Each number is 128 + 24 x the weight over its row's rms, rounded and kept within 0 to 255. Layers, rows and columns count from 0. The size above them is the row's rms in percent of the matrix's.

# layer 7 attention value, 256x256, rms 0.268, rows 109-133, columns 0-127
size [102 110 102  93 115 144 103 107 106 108 101 101  98  95 112 104 101  92 107  99 102  92  91  96 100]
[[135 101  81 131 122 135 144 122 135 128 133 148  91 146 110 179 127 150 103  88 160 144 126 139  97 141 117  84 154 153  99 125  72 131 142 128 151 133 118 139  86 138 122 151 113 128 118 134 167 109 111 125 121 128 150 149 127 162 102 114 115 148 136 112  91 113 146 158 158 126 142  95 135 143  85 128 119 164  94  86  87 122 104 120 111 108 124 132 101 148 192 167 110 114 102 149 122 118  39 128 167 119 117  76 107 113 116 121 152 111 137 127 105 116 147  88 145 154 129 126  76 145  91 140 145 107 131 174]
 [114 121  91 126 140 124  83 150  89 180 150 144 149 149 155  82 117 138 131  89 109 148 115 141 133  99 112  69 150 125  88 131 138 136 140 128 147  63 145 106 123 126 116 151 129 142 139  83  95 146 110  91 139 129 162 132 121 156 121 115 106 132 131 142  86 106  83 168 150 106 143 145  94 158 141 105  80 166 121 170 166 120 106 112 133 159 121 141 136 116 128 117 130 131 123 124 154 104 165 128 109 114 122 179 136 148 121 130 145  82 171 137 121 137 132 149  73 102 163 126 104 137 149 112 133 108 138  94]
 [149 175 117 139  83  95 122 117 122 157 134 107 113 165 136 110 145 105 101 125  74 139 116  95 164 140 104  90 132 129  93 112 124 163  99 138 106 133 129 113 146 192 104 144 132 142  89  96 129 134 144 154 115 156 150 114 183  82 170 111 111 105 125 139 107 173 130 136  99 135 137 114 128 120 152 131 112 156 148 124 106 118 112 111 123 137  96  82 131  99 126  85 130 141 103 110 145 125 126 108 146 122 136  98 134 114 155 138 135  98 168 121 168  77  84  86  86 154 121 111 132 118 116  98 119 121 105 132]
 [111 129 108 138 122 123 129 107 140 144 108 120 171 147 134 117  90 150 112 121 113 111 110 133 130 121  95 128 159 115 132 104  84 117 133 135  73 130 118 156 110 106 129 120 123 141 139 132 114  95 123 111 120 171  89 130  68 139 126  92 153 127 126 132 116 136 147 116 115 148 133 109 148 121 130 155 138 135 136 115 103 165 128  58 169 102 108 122 152 101 147 137 116 131  97 120 105 161 125  96 136 123 138 143 167  80 109 134 134 145 176 149 142 135  89 139 131 132 153 139 109 152 158 156 149 104 161 125]
 [156 113 129 109 125  97 142 168 104 121 108 135  82 118 106 168  97 109 129 127 130 144 117 112 104 135 115 160 147 113 141 159 117 122 108 128 141 189 123 115 180  78 108  92 167 150 129  94 152  94 128 116  76 110 124 126 154  97  86  98 106 130 169 144 159 168  91  81 105 129 135 148 101 110 101 101 119 151 119 113 109 118 113 125 120 124  97 109 175 140  98 124 125 114 136  89 150 141 152 144 102 128 131  94 171 136 126 119 141 155 171 141 109 125 152 117 147 135 155 127 144 114 147 112 146 178 148 119]
 [122 114 140 143 122 109 105 118 158 136 118 115 116 120 133 115 128 145 136 173 128 120 123 127  93 146 147 160 103 142 146 136  58 142 128 149 100 125 106  94 143 148 166 109 106 122 141 154  98 181 120 108 162 113 122 145  72 125 134 110 142 120 111 114 143 122 144 139 146 144 133 100 109 130 138 115 139 120 115 144 155 154 145 131 123 158 121 119 147 130 110  96 156 118 117 138  95 139 124 139 132 144 137 150 156 134 133 160 100 120  97 179 147 155 174 130 141 118  74 116 126  98 136 141  93 124 122 112]
 [148 174  82  90 139 134 138 139 100 111 102 109 136 161 168 124 145  97  86 113 153 124 132 159 138 120 102 159  87 149 107 151 154 100 153 142 149 183 156 128 109  93 123 126 143 139 144 159 135 103 135  82 123 129 134 102 135 112 143 137 113 145 155 167 114 141  79 153 120 148 136 109 161 131 124 109 135 147 154 118 164 105 138 139 137 144 165 141 129 134 116 144 122 137 145 184 141 155  99 107 191 146 137 116 126 172 120  94 173 142 145  88 112  60 157  97 159 119  78 134 138 164  94 157 131 145 157 124]
 [178  96 142 138 143 166 149 142 168 159  99 121 132 119 128 141 152 151  99 143 136 122 115 121 151 132 120 152 113 137 104 136 153 106 175 156  89 144  95 116 139 107  93 107 106  99 169 133 168  95 114 152 133 127 137 155 107 102 102 161 130  99 135 110 127 143 115 156  97  99 116  84 137 182 142 150 157 128 160  83 119 106 179 165 153 110 131 142 127 151  65 134  99 133 152 140  78 120 126 167  84 129 145 106 182 103 129 154 138 134 137 110  87 144 141 154 128 118 130 125 102  97 155 176 105 116 131 104]
 [114 130 126 155 138 117 126 124 103  98 127 117 114 142 173  90 115 156 100 127 145 140  91 112 138 120 117 138 150 142 141 167 109 123  53 157 111 121 118 121  87 106 125 130 112 137 128 118 133 141 111 127  94 168 121 160 136 113 126  99  89 157 147 118  88 106 153 144 110 163 125 121 106 109 132 128 113 161 171 135 145 144 159 161 154 112 128 138 127  99 178 128 136 138 112 112 132 146 140 106 128 103 198 160  62 106 112 159 108 138 108 129 131 101 139 121 116 107 104 149 117 108 150  99 121 142 116 164]
 [ 96 135 105 118 137 123 187 152 142 121 102 108  94 115 156  95 121 132 120 126 113 104  98 118 126 147 168 129 119 124 147 102 179 157  99 141  92  72 110 121 118 158 130 138 111  92 139 155 144 122 192  82  85 139 103  89 136 123 169 100 154 144 152 173 106  96 162 110  95 158 118 116 146 115 154 134  94 140 119 117 137  96 131 138 124 140 136 131 122 135 131 123 102 142 142  84 129 121 114  96 150 168 110 150  95 161 148 145 124 116 157  99 119 105 137 101 148 119 144 175 164 142 126 118 159 143 101  85]
 [140 137 171 127 115 111 139 104 113  95 138 160 147 117 140 104 121 146 104  78 126 152  83 125 142  88 108  86 145 113 136 143 183  94 120 149  93 124 135  93 154 114  94 101 118 142 111 123  69 102 167 191 149 119 141 133 119 116 154 134 126 116 117  84 127 128 129 152 136 139 121 124 110 132 131 120 120 124 138 152 127 119 138  94 120 110  82 130 118 123 119 123  88 140 158 121 138 140 185 169 125 126 116 138  87 136 141 105 140 121 120 169 143  92 149 138 140 147 158 153 150 133 150 124 146 165  70 170]
 [103 117  95 134 152 124 107 126 107 146 144 153 158 132 106 172 142 128 121 150  83 147 134  91 117 121 124 121  94 130 151 136 167  86 139  91 160 123 137 163 139 120 135 150 148 107 122 132 165 156 152 115 106 112 120 103 167 119 186 119 109 123 160 121 136 141 143 147 150 175 129 116 145 146  94 177  75 148 170 121 146 124 141 142 163 111 146 102 146 146  93 125 130 121 148 142 165 137 100 108 128 111 157 132 148 159 120 126 126 120 147 109 122 151 117 144 106 171 106 157 105 150 154  96 114 130  99 128]
 [106 110 172 110 113 131 149 100 131 122 108 164 138 130 113 119  81 112 139 103 118  97 156 122 151 153 135 137 109 132 125 171 141 170  71 110 128 117 124 116 132 115 166 109 126 115 167 104 132 134 166 118 133 112 127 128 129 147 126 142 114 135 112 119 150 136 114 102 122 111 202 151 102 104 147 122 130  85 147 141 143 117 101 121 137 128 138 116  92 154 143 122 162 116 141 168 114 134 123 124 111 121 151 132 131  96 163 145 166  97  76 117 154 118 132 151 142 128 146 161 135 134 137 109 138 135 153 107]
 [100 170  94 149 113 141 129 115 172 109 135 154 108 117 136 118 100  95 144 105 161 126  64  98  95  91 121 136 121 156 123 159 158 159 116 131 138 151 153 152  86 112 150 117 134 169 115 135 138 126 148 181 107 137 144  99  95 120 150 122 107 100  99 136 100  57 124 102 107 151 154 129 163 141 134 147 134 103 155 122 130  77 125  78 155 117  76 118 147 150 100 123 147 175 105 145 150  92 122 164 133 169 130 144 156 111 125 101 104 101 159 119 109  99 161 134 135 141 132 160  90 117 137 103 133 123 117 161]
 [145 128 100 140 138 117 100 169 145 106  91 126  80 115 179 119 130 124 162 113 114 134 103 105 123 128  96 129 170 177 105  92 124 153 167 122 114 103 113 130 106 137  99 171 151 124 135  84 119  95 117 152 139 115 126 170 100  88 121 161 145 102 130 127 176 124 154 116 103 119 134  89 103 167  95  82 161 117 139 139 123  94 100 183 132 130 124 126 127 128 165 179 153 119 135 103 140 140 165 114 123  95 113 107 110 160 155 149 144 152 157 161 153 129  99 149 112 115 105 116 100 111 150  97 119  99  81 145]
 [ 87 123 134 131 133 131 109 112 165 148 122 128 188 111 180 116 121 128 121 138 147 132 150 108  92 102 133 133 134 122 124 150  96 144 113 142 123 127 108  62 197 126 130 140 113 145 155 126 169 154  95 172 130 151 119 104 115 110 139 128 180  97 155 112  99 103 122 139 112 162  81 136 110 163 122 145 119  97 109 126  88 127 127  90 103 161 139 117 135 150  94 159 172 131 132 128  95 122 142 136  73 113 150 157 159 106 114 185 138 144  63 127 111 143 135 181 144 111 123 147 145 121 157 143 116  95 122 123]
 [ 88 110 172 120  88 147  88 141  80 128 121 153 119 118 153 134 100 123 134 119 135 170 125 165 154 145 119 134 147 112 120 136  91 107 126 172 124 113 158 122 120 141 116 149 105 114 109 143 174 130  70 145 143 118 118 154  99 116  91 126 100  64 146 129 140 144 113 108 160  91 135 121 151 124 112  75 198 128 160 124 134 140 154 123 156 120 170 131 136 122 118 137 142 132 147 107 124  76 168 142 158 153 125 121  92 158 150 123  96 114  93 122 103 151 115 111 125 122  98 126  91 131  77 115 121 103 109 156]
 [133 141 111 133 141 113 143 123 161 174 109 143 137 145 153 118 133 110 166 130  82 113 120 130 157 118 178 145 116 161 136 102 123 134 111  69 134 108  93 122 140 142 123 141 153  93 124 138  78  86 139 144 156 143 118 115 154  86 119 152 135 156 128 156 143  98 164 180 129  69 137 130 130  99 108 148  84 122 162 148 146  79 147 107  92 123 100 143 126 167 116 115 111 148 125 112 132  83 183  83 128  85 104 149 134 135  85 185 151  91 156 124 122 104 161 157 134 143 126 133 149 120 120 118 122 129 103 128]
 [118 157 103  84 147 133 139 135 108 111 130 111 121 153 102 140 101 117 122  64 138 125 126 155 125  90 153 166 154 118 121 120 100 103 124 148  85 166 133 148 142 123 120 122 127 134 125 169  92  85 107 120  93 145 133 102 159 133 110 131 178 122 160 131 129 133 129 118 147 144 136 130 173 139  65  93 157  97 121 141 117 156 131 136 125 117  88 130 170 167 126  95 129 149 132 177 119 148  76 157 110 129 132 132 158 150 118 122 135 165  98  80 161  93 140  55 100 119 134 162 106 189 124 109  85 131  97 132]
 [143 156 186 120 135 125 119 157  99  92 134 119  96 140  98 125  97 127 117 117 148 144 156  92 142 164 140 146 134 129 115 143 131 163 110 133 114 146 112 155 136  85 100 130  93  59 136  92 105  89 129 112 131 134 139 150 140 125 132 141 133  94 121 111 137 109 158 147 144 140 118 105 107 109 122 104 129 126 134 116 122 137 144  88 155 156  85 117 101 152 103 150 184 167 155 157  90 107 123 127 109 120 106 133 136 133 113 109 136  88  83 105  97 101 109  68  73 172 119 152 134 140  85 132 141 134 111 121]
 [139 126 143 135  93 166 139 129 179 126 111 153 123 102 149 123 121 121 157 144 169 105 123 100 156 138 157 160 138 115 148  81 118 115 186 131 145 113 106 152 124 112 112 131 100 131 130 141 123 175 158 154 115 112 102 112 115 115 112 143 117 140 121 131 109 124 154 122 100 127 157 117 132 161 151 125 112 153 181 124 146 148 115 144 112 144 110 138 138 134 104 145 107 129 168 100 169  84 104  92 129 114  98 131 132 128 140 151  86 129  74 158  84 115 174  92 111 130 120 126 105 117 161 160 128 129 145 145]
 [105 133 173 144 136 158 136 100 140 121 106 124 123 123 117 138 155 108 102 124 103 147 102 117 108 124 129 101 120  82 154 159 167 104 104  78 157 127 120 105 146 145 130 171  95  86 122 107 126 166 146 172 107 131 128 101 171 123 120 128 157 149 164 109 122 101 183  87 162 103 122 146 100 139 173 200 121 118 108 137 112 130 137 119 167 114 141 107 115 179 126 128 116 127 152 115  97 162 134 120 109 142 141 122  77 133 119 129 125 155 131 148 158 147  92 133 122 101 126 150 154 109 116 118 123 118 128 118]
 [128 132 163 118 126 125 127 135 121 146 126 166 116  84 107 102 102 128 113 118 160 107 176  79 140 128 147 102 131 134 160 115 148 108 122 135  93 144 136  76 166 157 145 159 121 135  87 105 139 104 131 160 151 115 116  94 112 118 114 122 139  84 150 137 123 113  99 105 139 124 116  73 123  87 136 148 150  51 116 134 161 120 120  94  99 142 131 115 117 110  93 157  95 120 125 129 167  96  84 148 160 122 129 104 178 103 149 173 102 152 163 117 142 154 126 153 160  94 158 125 114 153 142 130 114 188 144 130]
 [103 137 103 131 121 103 125 156 148 112 103 112 104 115 110 120 157 162 116 164 121 140 160 109 126 118 139 158 161 108 162 138 107 145 152 119 114 117 132 107  82 161 110 125 162 148 164 117 126 129 105 140 122 144  92 169  98 112 181 130 114 109 128 127 169 162 152 135 150 129 170 135 130 110 110 118 181 146 111 140 141  95 126 122 120 120 145 144  97  62  62 107 163 105 137 111  91 155 127 117 154 162 151 115 100 180 151 157 117 147 114 153 115  56 125 122 127 134  86 113 112 130 149  87 129 135 111 152]
 [157 131 150 152 125 145 159 139 145 124 118 115 134 119 158 117 103  97 139 166 133 118 125 155 128 156  86 129 129 129 114 173 132 120  95 110  76  99 130 118 128 120 141  90 166  67 163  71 126 145 105 114 113 143 140 107 106 165  98 131 118 149 185  90 118 139 154 119 130 179  99 162  89 146 150  87 139 109 128 162 166 112 154  93 112 150  86 136 153 120 116 124 158 122 161 157 110 129 141 108 126  98 154 125 102 128 148 108 103  96  83 107 136 177 109 154 138 123 104 117 107 117 146 100 130 120 109 124]]